config.yaml
num_hidden_layers: 12
hidden_size: 64
num_attention_heads: 2
num_key_value_heads: 2
head_dim: 32
intermediate_size: 256
vocab_size: 1024
hidden_act: "squared_relu"
norm: "rmsnorm"
norm_place: "pre"
norm_eps: 1e-05
positions: "rope"
rope_theta: 76200.0
rope_fraction: 1.0
qk_norm: true
attn_scale: 0.177
bias: "none"
tie_word_embeddings: false
parallel_block: false
extras: ["capped logits"]
init: "orth"
init_std_qkv: 0.0723
init_std_o: 0.0148
init_std_up: 0.0723
init_std_down: 0.00738
init_out_by_depth: true
optimizer: "muon_variant"
learning_rate: 0.00299
lr_mult_o: 0.717
lr_mult_down: 0.7
beta1: 0.9
lr_head: 0.00846
warmup_steps: 25
schedule: "wsd"
decay_fraction: 1.0
decay_shape: "pow"
final_lr_fraction: 0.0
batch_tokens: 8192
max_seq_len: 512
doc_mask: false
train_tokens: 89460000
max_steps: 10921
dataset: "wikipedia_en"
Each number is 50 + 12 x the weight over its row's rms, rounded and kept within 0 to 99. Layers, rows and columns count from 0. The size before them is the row's rms in percent of the matrix's.

# q: layer 8 attention query, 64x64, rms 0.123, rows 0-31, columns 0-63
# k: layer 8 attention key, 64x64, rms 0.125, rows 0-31, columns 0-63
# v: layer 8 attention value, 64x64, rms 0.263, rows 0-20, columns 0-63
# o: layer 8 attention output (transposed), 64x64, rms 0.175, rows 0-19, columns 0-63
q0 160:41 39 47 45 59 75 61 22 37 45 52 52 70 54 56 34 51 33 30 60 52 54 54 61 52 36 53 45 43 58 70 42 38 64 59 58 52 42 52 50 46 19 56 48 64 30 44 71 68 48 58 39 68 63 35 46 46 58 47 35 56 73 52 51
k0 080:57 63 34 67 43 49 42 41 48 42 56 41 53 52 27 40 51 45 44 22 65 46 58 49 28 53 35 37 54 51 57 71 42 40 46 63 41 51 21 74 33 47 66 31 59 44 53 57 41 64 55 63 58 50 36 62 28 58 51 57 59 61 45 35
q1 161:37 30 47 61 51 56 58 67 49 60 36 75 50 56 57 62 42 32 53 65 55 46 49 40 38 43 43 43 43 43 64 64 64 47 66 60 48 38 62 45 42 74 71 48 56 53 63 67 47 43 25 75 39 50 34 45 71 52 53 42 46 34 71 47
k1 090:69 66 56 50 56 48 32 54 36 48 54 44 50 64 79 40 48 56 53 45 53 46 43 33 38 33 63 67 47 70 74 50 37 74 51 60 65 59 44 51 35 45 52 40 56 29 55 29 35 46 34 39 34 60 47 56 47 46 68 25 52 45 58 44
q2 116:66 68 55 67 53 61 54 65 53 52 72 48 64 48 39 42 53 64 51 61 34 51 36 42 54 46 63 49 42 61 43 53 53 73 52 43 42 61 56 66 26 37 34 35 48 46 26 37 28 41 49 57 56 41 46 30 51 58 20 55 52 39 31 35
k2 085:57 35 37 38 64 51 35 42 41 32 56 30 63 62 75 39 55 52 38 30 69 42 48 61 45 50 60 50 74 39 53 51 46 67 57 65 38 62 52 52 27 49 45 55 47 51 50 46 42 24 55 57 54 17 48 49 47 31 42 30 45 50 44 56
q3 164:31 37 54 36 62 52 66 50 59 32 41 54 31 67 50 34 42 33 65 51 46 50 62 52 27 44 35 39 32 55 51 73 55 51 61 58 51 45 57 38 56 63 59 67 76 34 59 53 25 58 44 50 36 39 66 42 67 47 65 48 54 62 58 54
k3 079:57 41 55 59 32 56 37 34 65 45 51 52 43 57 40 30 43 68 47 57 44 58 72 38 51 48 38 77 49 47 58 59 70 69 54 58 57 59 61 53 54 44 69 41 55 52 63 48 49 36 26 25 52 72 60 46 53 61 34 73 40 37 54 58
q4 126:51 69 49 29 50 33 35 42 34 65 56 61 71 63 39 57 36 70 30 69 50 37 25 59 56 49 49 60 39 29 61 55 42 51 48 61 49 40 46 61 42 36 31 25 44 60 58 36 46 40 62 50 58 44 37 66 45 53 31 48 47 42 48 45
k4 089:93 35 43 57 37 57 30 61 61 54 54 40 34 48 50 34 57 53 55 57 52 50 56 54 32 41 60 54 54 58 49 47 40 67 63 62 32 46 42 41 44 50 26 36 52 44 46 66 63 36 33 56 50 25 52 40 44 37 43 39 52 31 62 40
q5 161:34 49 45 36 72 53 40 59 37 54 61 39 58 41 68 38 55 43 54 50 69 54 54 53 53 58 31 32 29 42 55 50 40 60 35 56 54 28 45 44 49 29 31 48 40 74 58 43 28 68 56 33 57 57 34 66 57 46 60 47 31 45 47 32
k5 081:47 55 59 57 60 64 41 44 47 46 25 59 46 57 35 55 58 39 36 57 45 45 47 51 52 64 47 47 40 60 51 51 53 48 43 36 42 52 40 35 56 48 70 57 50 54 13 39 39 31 60 54 37 49 64 50 74 76 43 21 33 33 69 47
q6 075:69 66 58 61 60 55 63 41 57 52 51 37 45 31 41 44 47 51 62 29 31 44 66 59 72 58 47 40 74 68 49 58 36 49 47 30 50 62 43 53 34 30 37 60 43 53 51 66 38 47 47 58 64 67 40 41 44 72 40 47 76 58 43 46
k6 083:59 57 68 62 64 54 55 63 66 47 70 53 40 53 55 50 67 38 47 64 61 43 54 68 41 37 54 69 30 47 72 53 59 54 52 70 42 59 41 52 52 61 50 55 59 53 61 45 24 59 48 45 58 73 53 61 30 38 52 45 77 67 73 53
q7 123:45 75 47 60 49 64 39 55 37 20 48 54 54 46 59 47 44 48 54 50 60 46 51 39 46 21 51 74 44 59 74 63 55 64 77 42 59 76 45 38 43 58 62 46 69 47 71 42 61 50 55 54 50 66 32 55 43 50 55 46 37 37 46 46
k7 087:45 51 38 73 58 42 33 46 60 55 30 40 49 38 36 46 48 51 47 38 49 72 47 49 51 50 66 44 57 36 39 54 50 59 66 60 43 40 56 45 37 51 35 50 36 40 35 46 45 32 43 91 46 35 50 68 35 56 63 56 21 62 50 59
q8 054:72 48 34 57 47 74 63 26 42 35 65 62 56 27 63 55 53 38 56 29 44 67 52 35 38 53 59 38 46 64 45 34 53 24 57 39 60 35 56 51 64 42 62 56 48 68 28 50 53 51 39 55 41 54 44 45 57 44 48 37 65 45 66 58
k8 063:24 61 55 43 61 59 29 40 32 61 62 36 39 66 43 52 52 69 61 41 35 56 63 45 67 35 60 61 51 42 48 66 59 35 47 67 58 49 59 46 72 46 78 51 57 47 59 59 53 51 67 48 49 74 50 50 31 50 31 61 38 43 36 48
q9 058:32 46 69 31 36 36 71 42 66 50 38 62 38 40 44 42 42 50 59 66 50 68 37 51 73 78 31 46 46 56 34 66 38 54 60 71 57 58 51 49 51 39 35 53 67 60 44 60 53 64 46 43 52 58 54 47 51 53 55 41 80 61 41 44
k9 064:29 47 44 54 41 58 48 19 39 36 43 29 25 56 51 48 45 62 70 78 33 71 50 49 54 46 42 42 65 47 54 52 58 59 57 59 51 45 38 50 61 36 41 35 41 54 48 54 44 57 40 29 60 70 29 34 52 41 36 37 54 39 53 45
q10 053:36 37 61 62 51 57 32 46 39 35 50 47 48 52 46 44 55 38 67 41 40 30 67 64 52 47 43 49 68 39 35 34 48 76 64 43 68 59 42 57 54 17 44 53 60 39 56 60 65 42 68 35 72 58 45 58 59 69 60 39 47 47 38 43
k10 071:42 33 53 57 40 62 32 64 50 49 62 50 62 57 45 40 60 51 57 57 43 62 50 49 63 45 39 53 71 36 50 55 57 47 31 43 40 44 55 64 52 68 37 33 53 54 45 43 35 66 24 64 41 52 79 43 60 69 60 75 25 62 41 42
q11 069:51 54 25 49 62 63 56 51 44 59 66 58 56 55 49 67 62 45 53 37 56 59 53 42 24 35 65 42 37 62 65 66 58 25 48 41 40 25 48 39 49 66 72 44 55 67 55 55 48 45 43 61 46 48 52 42 62 40 54 72 37 45 76 64
k11 048:48 50 70 53 46 52 62 40 55 67 71 63 56 52 46 37 55 51 55 32 37 48 63 59 53 40 77 48 54 37 47 60 53 63 58 41 45 33 55 50 71 43 82 37 55 36 61 66 52 43 49 68 44 45 54 58 37 60 56 64 30 76 37 32
q12 050:57 58 51 40 46 27 49 48 63 59 42 62 68 34 45 46 52 60 55 70 70 64 45 46 66 74 43 76 58 37 49 44 42 41 45 70 34 65 63 58 31 39 27 42 58 52 53 44 66 60 61 47 40 50 47 54 53 38 46 37 74 60 34 40
k12 057:52 57 45 58 60 42 45 46 45 40 43 55 31 44 42 68 60 64 52 49 51 66 55 48 33 65 64 39 54 58 42 53 34 68 66 59 56 49 37 63 37 42 42 46 55 40 46 47 45 58 50 46 52 54 32 72 36 18 54 14 69 50 26 38
q13 062:32 33 76 50 48 73 40 16 34 48 46 43 24 64 45 33 45 29 46 46 42 54 46 62 58 62 38 54 56 38 47 47 65 67 55 35 51 62 60 50 39 52 31 63 45 51 45 53 57 47 54 39 57 62 40 76 55 66 58 57 48 60 53 44
k13 059:33 55 61 48 49 58 41 61 50 38 25 52 46 56 52 67 47 44 48 73 51 40 54 53 54 48 19 46 46 66 62 33 54 13 36 61 52 67 47 60 55 63 50 54 56 67 40 37 53 54 37 57 62 62 54 59 69 58 61 55 63 27 62 60
q14 088:54 65 20 51 38 17 53 68 62 59 58 56 66 46 56 66 57 55 42 49 65 50 42 46 55 55 47 64 45 67 42 52 35 45 73 73 45 39 40 59 49 33 64 40 65 42 59 52 65 52 67 55 55 45 51 28 67 61 38 50 57 44 41 51
k14 056:58 55 43 52 47 36 49 63 40 55 42 27 46 51 45 51 48 65 22 31 50 28 44 49 43 32 53 68 57 66 35 41 45 54 35 50 64 37 59 78 41 46 54 36 68 41 52 41 71 60 51 58 50 51 36 39 39 64 73 66 39 45 64 44
q15 067:57 41 33 29 41 54 51 43 67 48 46 51 67 51 65 50 50 45 51 38 62 45 35 52 38 59 66 73 51 52 67 61 47 29 50 64 25 51 66 44 39 30 51 65 46 49 58 36 57 61 33 51 28 61 33 39 58 58 34 43 44 79 45 44
k15 085:56 49 17 46 61 44 61 53 50 51 61 55 40 36 48 46 49 47 35 21 62 47 38 46 24 62 68 48 52 51 44 69 45 72 55 40 49 35 41 51 28 37 56 60 61 39 54 53 44 41 70 47 33 32 54 52 30 45 31 31 43 48 46 50
q16 089:44 43 49 80 64 34 53 49 45 45 50 37 50 42 46 47 60 40 42 67 55 54 54 51 59 53 37 41 52 62 33 49 34 70 43 61 75 38 38 66 43 38 39 45 54 28 41 61 44 53 78 46 69 51 61 42 49 74 46 51 74 47 30 54
k16 094:44 57 49 46 54 36 53 55 42 50 45 49 32 44 36 84 56 52 40 39 53 39 56 51 32 61 52 37 46 66 40 43 36 26 47 45 69 34 36 69 32 44 62 54 63 51 52 49 56 71 69 43 50 48 38 70 47 43 50 28 74 45 34 43
q17 077:32 34 44 72 60 71 59 55 32 30 52 33 26 56 40 40 63 52 49 51 40 38 38 56 18 25 54 34 52 48 39 52 58 62 53 36 52 47 47 51 57 56 60 59 53 23 50 57 28 41 42 61 48 51 58 41 55 55 47 68 36 50 61 50
k17 096:48 57 49 63 50 52 46 68 36 44 43 19 47 55 57 49 60 53 53 64 51 48 63 51 58 38 47 52 58 61 54 44 38 38 33 54 61 46 53 87 64 62 74 40 57 43 44 48 51 29 24 59 44 53 44 60 36 64 51 55 23 33 68 47
q18 085:27 61 49 53 50 49 53 59 47 90 47 49 43 57 49 47 40 45 37 64 41 36 47 67 63 51 43 43 50 51 59 59 45 35 45 28 49 47 64 42 58 54 55 46 41 50 58 39 47 62 49 47 82 53 36 74 51 56 33 70 21 52 36 56
k18 124:30 78 59 60 59 42 63 39 56 58 34 62 61 48 41 61 50 63 66 61 30 47 45 54 52 62 41 46 35 39 60 64 71 39 39 57 54 43 67 50 59 51 63 59 49 56 53 39 53 54 66 53 61 62 44 63 34 55 54 83 38 77 41 55
q19 093:56 37 54 42 64 52 70 35 67 50 46 32 63 45 60 50 47 51 31 57 55 62 60 45 37 48 65 46 55 47 69 58 32 29 17 49 52 31 68 49 39 46 51 68 31 59 51 50 39 66 25 60 36 59 59 43 44 58 44 59 63 67 54 51
k19 130:27 52 44 58 49 45 47 49 42 52 52 32 53 52 59 53 59 41 72 44 43 53 58 37 65 53 39 37 50 53 75 46 43 08 44 30 45 32 42 64 56 51 56 58 25 58 44 66 56 59 51 45 44 46 53 42 53 75 23 61 58 49 60 52
q20 097:42 55 47 86 34 41 25 36 58 43 65 63 44 35 48 47 47 57 34 59 39 40 49 45 51 35 61 54 61 59 39 59 55 58 43 29 40 32 34 39 38 49 45 70 45 70 53 54 60 47 46 39 25 61 48 53 52 58 60 50 61 48 67 28
k20 148:65 56 44 77 35 63 37 37 70 45 47 57 30 51 30 37 43 50 45 59 42 56 48 53 31 45 43 53 54 58 66 51 70 57 55 39 42 21 42 38 38 33 24 30 42 39 51 49 64 68 40 54 61 53 53 49 44 67 56 63 56 54 55 37
q21 089:45 65 61 51 56 54 73 62 64 29 41 37 48 43 34 64 59 60 64 58 57 54 55 52 65 37 52 67 70 68 46 68 63 45 59 44 55 53 57 41 52 77 69 49 70 51 69 42 45 62 34 54 46 51 53 60 40 53 64 61 44 24 45 66
k21 139:37 53 53 27 47 52 54 73 57 49 58 57 33 40 45 78 30 56 49 66 39 50 47 42 56 31 56 53 52 67 32 50 65 34 48 45 63 56 51 37 34 58 52 72 58 67 47 54 49 61 32 33 59 52 68 49 46 73 49 55 35 29 50 66
q22 091:57 57 52 57 76 57 61 46 49 29 51 42 50 34 50 21 51 45 57 24 47 47 53 47 68 58 36 37 56 90 61 59 41 54 56 50 46 62 58 37 48 43 28 48 40 67 38 60 55 48 56 43 55 63 27 32 49 57 50 32 54 55 43 49
k22 132:58 53 45 53 54 42 56 40 25 28 34 40 73 72 62 49 33 51 60 57 49 55 43 36 58 56 44 39 57 77 57 47 47 59 63 42 61 67 59 19 35 34 39 54 39 45 46 63 75 55 63 53 43 64 36 43 41 64 46 50 55 48 58 46
q23 089:36 45 40 54 46 44 38 81 41 56 37 45 31 60 41 40 51 57 57 46 52 50 72 32 46 39 52 34 64 49 30 73 40 49 54 57 26 55 63 41 47 26 41 50 51 46 48 31 47 50 57 44 39 52 78 48 49 46 28 66 50 55 29 45
k23 120:47 37 48 42 69 45 20 55 59 41 56 38 55 44 43 17 44 58 50 20 43 60 59 37 63 44 41 37 61 47 48 64 56 58 55 63 45 59 49 38 33 39 57 57 60 47 53 72 42 37 53 56 39 32 53 57 25 72 49 63 49 59 49 61
q24 093:62 46 60 54 47 57 50 42 63 60 53 54 62 36 40 49 47 26 61 36 37 62 39 52 44 46 58 32 38 69 33 59 73 24 55 38 52 25 64 57 61 58 66 45 73 53 32 36 54 53 46 56 47 41 73 41 65 41 42 40 61 67 42 49
k24 135:83 62 74 47 56 55 42 53 63 50 27 61 59 45 48 53 66 35 41 35 39 54 38 57 38 47 58 24 45 63 56 39 56 41 50 36 50 52 71 58 32 54 61 60 45 50 35 27 51 44 56 51 35 51 56 77 73 56 59 47 51 49 57 47
q25 092:67 27 46 57 51 49 44 67 47 67 49 69 35 38 51 43 68 35 68 45 53 62 67 55 54 57 47 53 68 50 32 59 42 52 53 39 54 50 30 61 63 41 53 72 38 47 26 46 71 67 54 39 50 76 56 52 36 37 70 59 50 40 42 51
k25 132:77 46 47 31 53 50 65 58 58 55 50 47 52 37 58 58 56 35 61 62 46 40 62 77 35 56 32 38 55 49 31 46 42 41 71 61 39 52 38 59 63 54 41 44 59 57 45 63 84 42 48 36 34 37 46 56 31 56 72 62 60 58 52 55
q26 085:38 50 62 49 55 57 36 51 57 19 45 45 51 63 54 30 52 32 29 57 61 49 27 62 55 44 69 61 35 50 69 52 44 54 60 51 53 56 59 62 36 59 44 68 56 40 65 47 67 44 63 24 47 48 64 42 24 34 44 55 40 63 39 43
k26 133:54 62 66 47 67 49 52 64 61 33 48 52 32 54 62 49 48 38 65 53 44 59 46 58 49 26 68 60 44 54 91 34 55 62 62 50 56 60 42 58 52 53 43 55 53 36 54 46 46 30 46 30 36 53 55 69 44 50 50 48 84 68 46 53
q27 081:43 30 59 57 68 42 42 86 54 53 63 57 64 55 50 52 55 47 47 61 78 59 54 51 43 57 26 38 34 54 59 41 54 67 56 59 60 30 54 55 64 39 42 64 61 67 57 48 45 82 42 47 44 47 44 47 63 46 54 43 55 35 49 30
k27 139:45 52 73 62 57 37 59 77 46 57 74 62 65 46 61 57 63 26 47 52 75 49 39 38 51 52 48 44 36 57 58 56 48 52 44 32 40 54 36 58 41 54 37 55 52 45 59 52 43 87 43 47 63 54 53 59 41 58 52 43 54 80 63 43
q28 090:59 44 54 76 69 58 13 45 32 42 34 42 68 35 50 51 51 43 53 53 67 52 64 47 51 37 52 49 49 53 34 58 41 62 37 50 39 62 22 33 56 49 59 32 40 61 56 34 36 56 58 33 46 57 52 68 57 56 47 48 53 62 39 66
k28 129:50 52 66 61 72 55 39 46 29 69 51 36 42 45 59 60 49 55 51 56 44 40 49 24 45 43 56 83 49 42 49 47 59 65 54 58 46 40 39 41 53 44 47 50 41 61 42 37 46 59 42 17 37 54 65 36 43 62 34 25 34 52 64 66
q29 085:58 33 68 61 45 46 38 53 64 38 51 29 51 70 39 58 34 51 65 24 44 32 50 49 65 64 57 51 63 57 33 38 51 60 61 41 49 54 51 75 52 59 34 63 27 54 58 50 47 60 51 73 35 62 57 43 47 75 59 52 65 55 43 53
k29 115:49 29 54 40 43 55 48 54 46 54 67 51 57 41 45 49 52 52 53 40 51 57 41 50 63 32 65 52 77 36 33 39 57 62 50 41 45 51 70 78 61 58 24 51 39 54 60 42 60 48 34 62 50 37 54 49 60 58 50 74 45 53 10 49
q30 092:44 42 67 62 49 64 54 70 49 44 38 71 35 35 66 51 60 64 56 51 35 50 43 24 47 48 69 38 49 49 55 46 41 64 51 41 60 74 43 67 41 56 62 20 54 59 38 48 56 58 36 57 46 61 33 41 46 55 32 57 52 50 28 30
k30 145:50 63 50 42 50 53 35 55 46 53 46 76 49 47 57 54 68 57 50 56 50 52 54 58 58 67 52 39 34 63 36 42 49 67 42 32 38 70 71 66 67 42 69 40 57 28 46 56 44 56 31 49 43 53 51 17 38 61 48 46 65 49 43 22
q31 097:37 44 44 85 40 57 67 63 53 76 25 56 50 58 52 60 39 41 40 56 47 62 75 58 54 66 42 57 58 48 45 41 56 38 68 38 54 59 46 46 44 60 62 73 54 20 57 64 52 46 43 59 57 36 53 40 54 57 44 56 63 53 55 68
k31 133:31 69 49 62 67 42 50 52 47 54 21 59 39 46 44 67 45 39 57 55 45 61 49 56 49 54 76 54 37 41 45 46 40 66 53 48 43 43 39 30 55 42 32 61 38 39 47 60 63 33 41 63 56 18 52 40 39 69 42 24 39 55 45 53
v0 100:39 35 69 56 19 51 52 55 68 36 53 40 58 64 47 66 68 42 54 52 64 41 69 50 34 79 67 34 69 50 60 51 55 72 48 49 58 51 81 38 62 46 50 43 43 66 55 61 35 48 51 37 56 41 57 53 53 50 44 46 56 44 47 62
o0 102:42 63 48 47 31 47 53 49 54 80 54 41 52 38 43 54 51 54 43 47 64 54 60 44 44 52 80 49 53 41 34 44 40 61 46 35 23 39 50 47 40 51 37 56 31 61 75 51 47 66 31 29 49 52 56 27 52 39 42 58 27 69 49 57
v1 096:46 56 72 40 61 62 61 39 69 57 43 45 52 17 68 27 42 52 49 51 62 41 54 54 37 57 37 50 79 47 41 26 41 54 65 37 70 36 61 40 31 59 56 44 52 52 56 57 40 55 35 57 58 48 61 40 36 35 58 43 51 55 38 58
o1 092:43 82 29 42 43 49 56 61 59 47 62 65 65 75 28 60 44 36 34 70 47 51 49 53 54 55 42 59 47 66 51 40 59 48 35 52 51 63 65 56 61 58 34 80 51 62 61 55 47 57 59 35 48 62 42 49 57 65 33 72 55 44 49 53
v2 100:52 68 47 60 23 40 47 63 52 42 31 40 65 38 41 54 48 46 55 27 61 45 44 59 52 62 63 62 39 51 64 66 51 50 60 47 52 66 45 55 57 33 55 51 83 72 38 58 48 64 32 59 59 64 80 48 60 42 43 44 47 48 41 67
o2 099:78 60 34 53 53 51 55 56 79 43 46 36 57 35 55 45 40 43 37 38 65 33 48 36 33 30 55 46 65 45 61 50 65 53 43 53 54 59 33 49 32 80 39 59 31 49 42 44 55 52 49 38 40 42 60 40 40 41 57 74 53 52 60 33
v3 102:67 61 63 55 27 48 56 37 55 54 53 45 45 64 62 26 56 53 67 43 51 56 42 38 40 35 33 58 36 33 43 33 47 53 43 50 49 48 58 43 46 49 50 80 63 41 50 50 57 66 53 46 52 26 72 51 46 55 22 45 31 52 44 24
o3 095:45 74 64 32 67 49 62 54 14 34 48 56 44 49 43 42 48 44 54 55 32 31 69 50 53 72 60 61 61 47 53 49 57 58 39 45 69 49 32 40 42 72 39 45 60 44 52 52 54 51 67 50 57 61 55 46 43 31 68 56 36 67 53 66
v4 101:48 54 46 56 34 54 59 44 46 68 39 34 57 30 25 46 58 59 75 52 53 30 47 35 64 46 50 39 59 66 49 44 72 62 41 47 49 39 42 42 36 52 50 55 44 39 72 46 62 37 40 41 55 53 45 20 55 47 38 48 67 60 40 78
o4 096:56 66 55 48 45 55 40 56 60 40 62 71 43 45 44 47 47 52 56 74 66 56 42 43 42 69 74 64 39 48 46 63 32 52 39 53 36 48 79 88 68 59 44 66 59 40 47 37 43 57 46 56 39 39 49 61 43 38 45 49 40 49 59 30
v5 101:83 71 48 46 65 49 56 34 52 28 52 60 34 72 42 40 54 45 32 52 44 44 55 24 69 68 69 40 69 44 43 48 53 48 47 56 43 33 45 60 50 51 46 48 57 42 41 63 44 62 58 38 68 51 71 46 52 54 60 61 47 57 65 69
o5 097:52 30 56 37 33 73 50 48 54 68 53 33 48 47 53 52 77 46 52 64 62 47 59 58 77 63 62 46 58 44 52 61 57 67 35 68 70 60 40 67 54 42 51 59 42 51 49 41 51 64 57 72 66 52 29 25 51 56 50 58 56 50 43 68
v6 102:60 48 44 35 59 66 39 43 67 54 40 46 51 57 56 44 46 35 46 44 70 74 60 48 55 64 69 62 46 46 42 58 51 43 41 34 54 31 49 49 71 48 47 74 51 53 47 36 41 52 39 49 46 71 16 48 39 45 47 66 47 19 33 58
o6 096:46 56 51 40 42 72 58 52 36 55 55 73 57 61 68 61 47 40 69 34 59 62 44 42 71 36 57 53 34 72 56 60 34 57 63 54 46 65 33 51 52 45 39 47 43 45 35 59 40 68 55 30 72 52 73 59 47 44 47 63 69 35 57 55
v7 086:38 29 54 40 33 35 58 33 53 43 70 56 64 48 32 41 39 43 37 61 40 49 49 51 58 79 38 69 38 46 55 33 46 48 46 42 32 39 59 54 42 66 63 59 37 35 43 52 46 35 47 53 45 58 66 55 17 67 48 35 53 39 55 52
o7 088:43 27 69 34 47 56 48 45 68 45 44 62 55 64 18 39 42 41 53 57 48 44 61 52 64 47 56 50 43 21 59 44 53 31 30 41 37 56 72 42 61 45 62 31 47 59 41 45 65 37 54 33 65 48 51 58 72 32 49 61 55 53 45 47
v8 092:43 49 28 52 63 50 40 37 42 49 52 65 63 33 53 56 81 46 45 69 66 65 59 53 46 38 52 46 60 64 52 34 55 62 35 51 47 53 61 43 49 46 46 74 58 68 63 72 49 38 35 37 56 58 73 64 49 49 71 42 40 46 63 31
o8 091:47 68 53 56 43 53 66 47 54 46 63 55 55 84 46 31 59 30 42 38 58 37 36 80 54 70 67 58 62 55 54 64 51 45 60 36 40 36 45 39 43 44 58 42 39 57 51 58 24 54 69 51 55 51 37 34 53 46 41 30 43 45 62 38
v9 098:49 65 52 52 54 35 48 41 61 50 67 65 36 34 39 48 82 27 53 57 35 41 44 28 58 64 52 65 59 44 62 43 64 48 73 55 41 45 62 53 52 70 32 60 59 54 47 48 54 43 54 58 45 58 33 17 56 40 41 43 34 49 54 44
o9 099:46 47 58 40 40 58 46 53 59 26 45 37 34 46 62 46 67 42 67 71 56 47 49 61 60 49 47 49 63 47 44 44 51 31 52 51 48 70 75 58 36 55 43 62 54 55 54 66 34 42 45 39 75 75 34 46 29 20 44 59 60 55 39 55
v10 099:45 53 52 42 39 45 60 41 38 41 53 58 60 51 43 72 42 63 48 39 78 68 44 48 47 46 61 43 82 49 60 40 67 46 45 29 50 48 34 39 56 49 61 36 65 40 23 38 40 38 38 32 51 37 25 50 37 49 42 64 49 67 57 45
o10 094:43 41 69 40 34 61 42 44 67 78 36 61 55 38 31 66 57 34 53 56 37 57 53 61 31 71 43 50 66 40 38 59 56 58 65 45 44 36 41 56 25 47 31 47 48 46 37 52 39 57 46 54 47 51 81 69 55 62 48 46 56 43 63 52
v11 100:57 51 47 54 31 64 52 57 53 66 57 66 37 76 37 55 65 43 42 44 84 53 38 53 55 41 40 64 36 42 37 26 50 47 52 53 54 54 55 46 20 47 57 54 35 67 43 68 67 37 51 41 59 73 38 51 30 57 46 50 40 56 51 54
o11 094:41 51 66 41 41 50 79 55 33 60 42 40 48 51 65 43 45 49 51 54 37 43 48 51 53 44 46 50 54 54 42 55 32 42 55 57 37 53 61 51 41 51 45 66 44 30 51 30 52 45 88 53 47 55 45 57 81 41 39 44 49 81 55 21
v12 090:49 76 50 70 54 44 43 49 48 31 52 78 42 63 72 56 47 52 58 34 63 39 59 58 38 49 30 49 60 26 25 46 43 36 41 47 24 62 45 45 56 56 56 47 50 41 72 34 60 45 47 57 52 60 60 40 59 50 42 41 58 41 38 69
o12 087:59 45 62 21 53 42 49 56 48 35 65 40 49 36 58 47 35 48 21 40 46 49 35 65 56 56 38 49 52 72 59 76 56 54 45 68 53 44 62 47 70 48 33 56 72 54 57 65 61 37 48 43 51 42 65 25 55 51 58 58 43 57 31 42
v13 102:50 79 63 64 49 53 37 38 55 69 62 62 52 53 28 50 33 39 51 58 53 42 55 51 58 41 50 37 60 49 49 36 31 42 44 67 54 63 71 56 63 31 30 59 71 50 47 56 37 50 59 50 34 52 34 62 35 40 31 52 57 28 57 65
o13 106:59 34 49 51 53 52 65 53 55 67 47 50 48 55 91 59 45 40 39 66 44 67 75 47 61 70 27 56 56 30 53 55 50 47 49 43 66 51 57 26 53 69 55 54 29 49 56 76 47 67 49 42 47 41 49 51 38 52 52 55 50 46 53 32
v14 103:46 43 65 48 50 52 59 47 60 27 41 29 35 57 38 71 38 39 48 46 57 56 63 52 72 44 33 57 35 55 47 42 23 60 46 49 38 36 67 61 36 43 38 52 70 50 67 21 56 40 54 52 38 48 51 34 45 50 55 53 30 68 57 38
o14 105:51 45 68 41 60 50 65 62 42 59 69 66 55 52 69 33 54 59 54 40 50 36 41 68 46 43 35 43 59 34 49 48 48 36 43 53 44 68 45 62 47 67 70 44 61 71 59 66 51 48 47 68 39 67 62 72 48 52 41 79 32 43 59 64
v15 093:58 49 36 43 53 55 57 81 66 65 73 43 40 65 43 38 49 53 47 43 44 50 47 43 70 49 34 73 56 54 51 41 37 60 46 24 55 58 58 30 66 33 51 47 55 59 44 39 60 27 55 78 70 50 53 68 55 61 44 47 54 53 55 40
o15 094:55 48 49 38 63 37 47 29 44 50 31 49 65 31 68 61 53 24 59 59 68 46 39 73 40 46 41 42 36 61 38 44 48 37 39 34 50 63 46 61 55 57 59 40 45 16 63 41 63 58 72 37 41 55 49 55 50 39 53 42 59 62 49 66
v16 093:52 51 40 44 51 20 48 39 69 54 56 40 55 63 71 53 50 41 60 73 63 55 29 54 45 53 49 59 38 32 47 61 47 58 39 31 45 44 67 33 47 55 44 20 69 40 62 65 52 59 56 42 40 42 56 54 52 51 58 47 59 37 71 74
o16 094:43 50 72 71 58 59 51 24 56 44 62 52 62 40 54 54 40 66 67 36 45 29 46 49 47 59 52 51 49 54 48 50 70 42 40 54 34 44 52 54 73 53 36 54 40 58 74 60 62 73 45 39 79 44 58 53 51 60 56 41 51 81 51 52
v17 087:67 45 33 47 54 74 48 62 62 58 26 49 51 55 56 43 55 39 43 67 68 44 72 49 51 60 53 42 51 55 63 39 45 49 60 46 31 52 30 36 45 77 32 69 66 41 56 20 45 61 73 49 58 42 55 55 40 55 52 64 55 42 49 41
o17 091:31 60 38 54 61 42 58 41 40 42 22 60 51 56 56 57 31 42 57 42 54 49 57 49 68 58 50 66 64 59 41 81 39 47 30 59 48 70 53 64 44 52 57 38 45 43 36 56 34 52 24 61 53 50 56 24 50 47 34 51 47 26 47 64
v18 094:39 38 49 54 61 75 41 33 55 59 63 46 57 42 70 61 59 45 34 56 39 30 65 54 53 55 50 61 35 34 70 62 38 43 44 55 58 61 67 30 42 59 47 48 64 48 40 27 76 65 38 51 60 32 51 49 29 56 38 60 58 38 48 59
o18 092:34 39 18 35 59 47 62 41 51 48 47 39 66 59 69 54 37 47 69 57 52 44 63 28 52 54 35 81 54 39 50 25 60 64 56 54 27 37 52 61 57 39 44 32 64 50 41 48 64 57 51 44 52 55 61 37 43 37 36 58 53 51 59 49
v19 095:40 69 58 30 43 53 50 64 45 31 46 60 79 55 24 30 58 22 51 58 46 52 56 34 34 44 50 82 56 64 32 56 46 63 30 53 52 51 43 43 48 38 42 35 44 41 52 41 53 70 55 52 38 36 44 59 46 50 53 60 46 55 52 54
o19 099:38 45 69 32 55 54 58 44 36 43 54 34 37 52 61 64 48 56 40 66 45 38 61 46 22 30 73 39 41 50 60 46 41 55 42 50 50 46 55 47 54 67 70 57 50 69 48 33 34 66 43 31 60 39 61 49 45 61 41 30 70 36 60 68
v20 098:43 35 43 45 57 45 62 57 69 80 30 60 65 84 59 45 66 53 53 54 38 51 52 60 54 38 66 63 67 53 35 52 51 37 56 82 48 48 70 61 33 43 61 43 54 40 50 34 43 63 44 52 49 63 50 45 55 58 33 47 55 54 64 57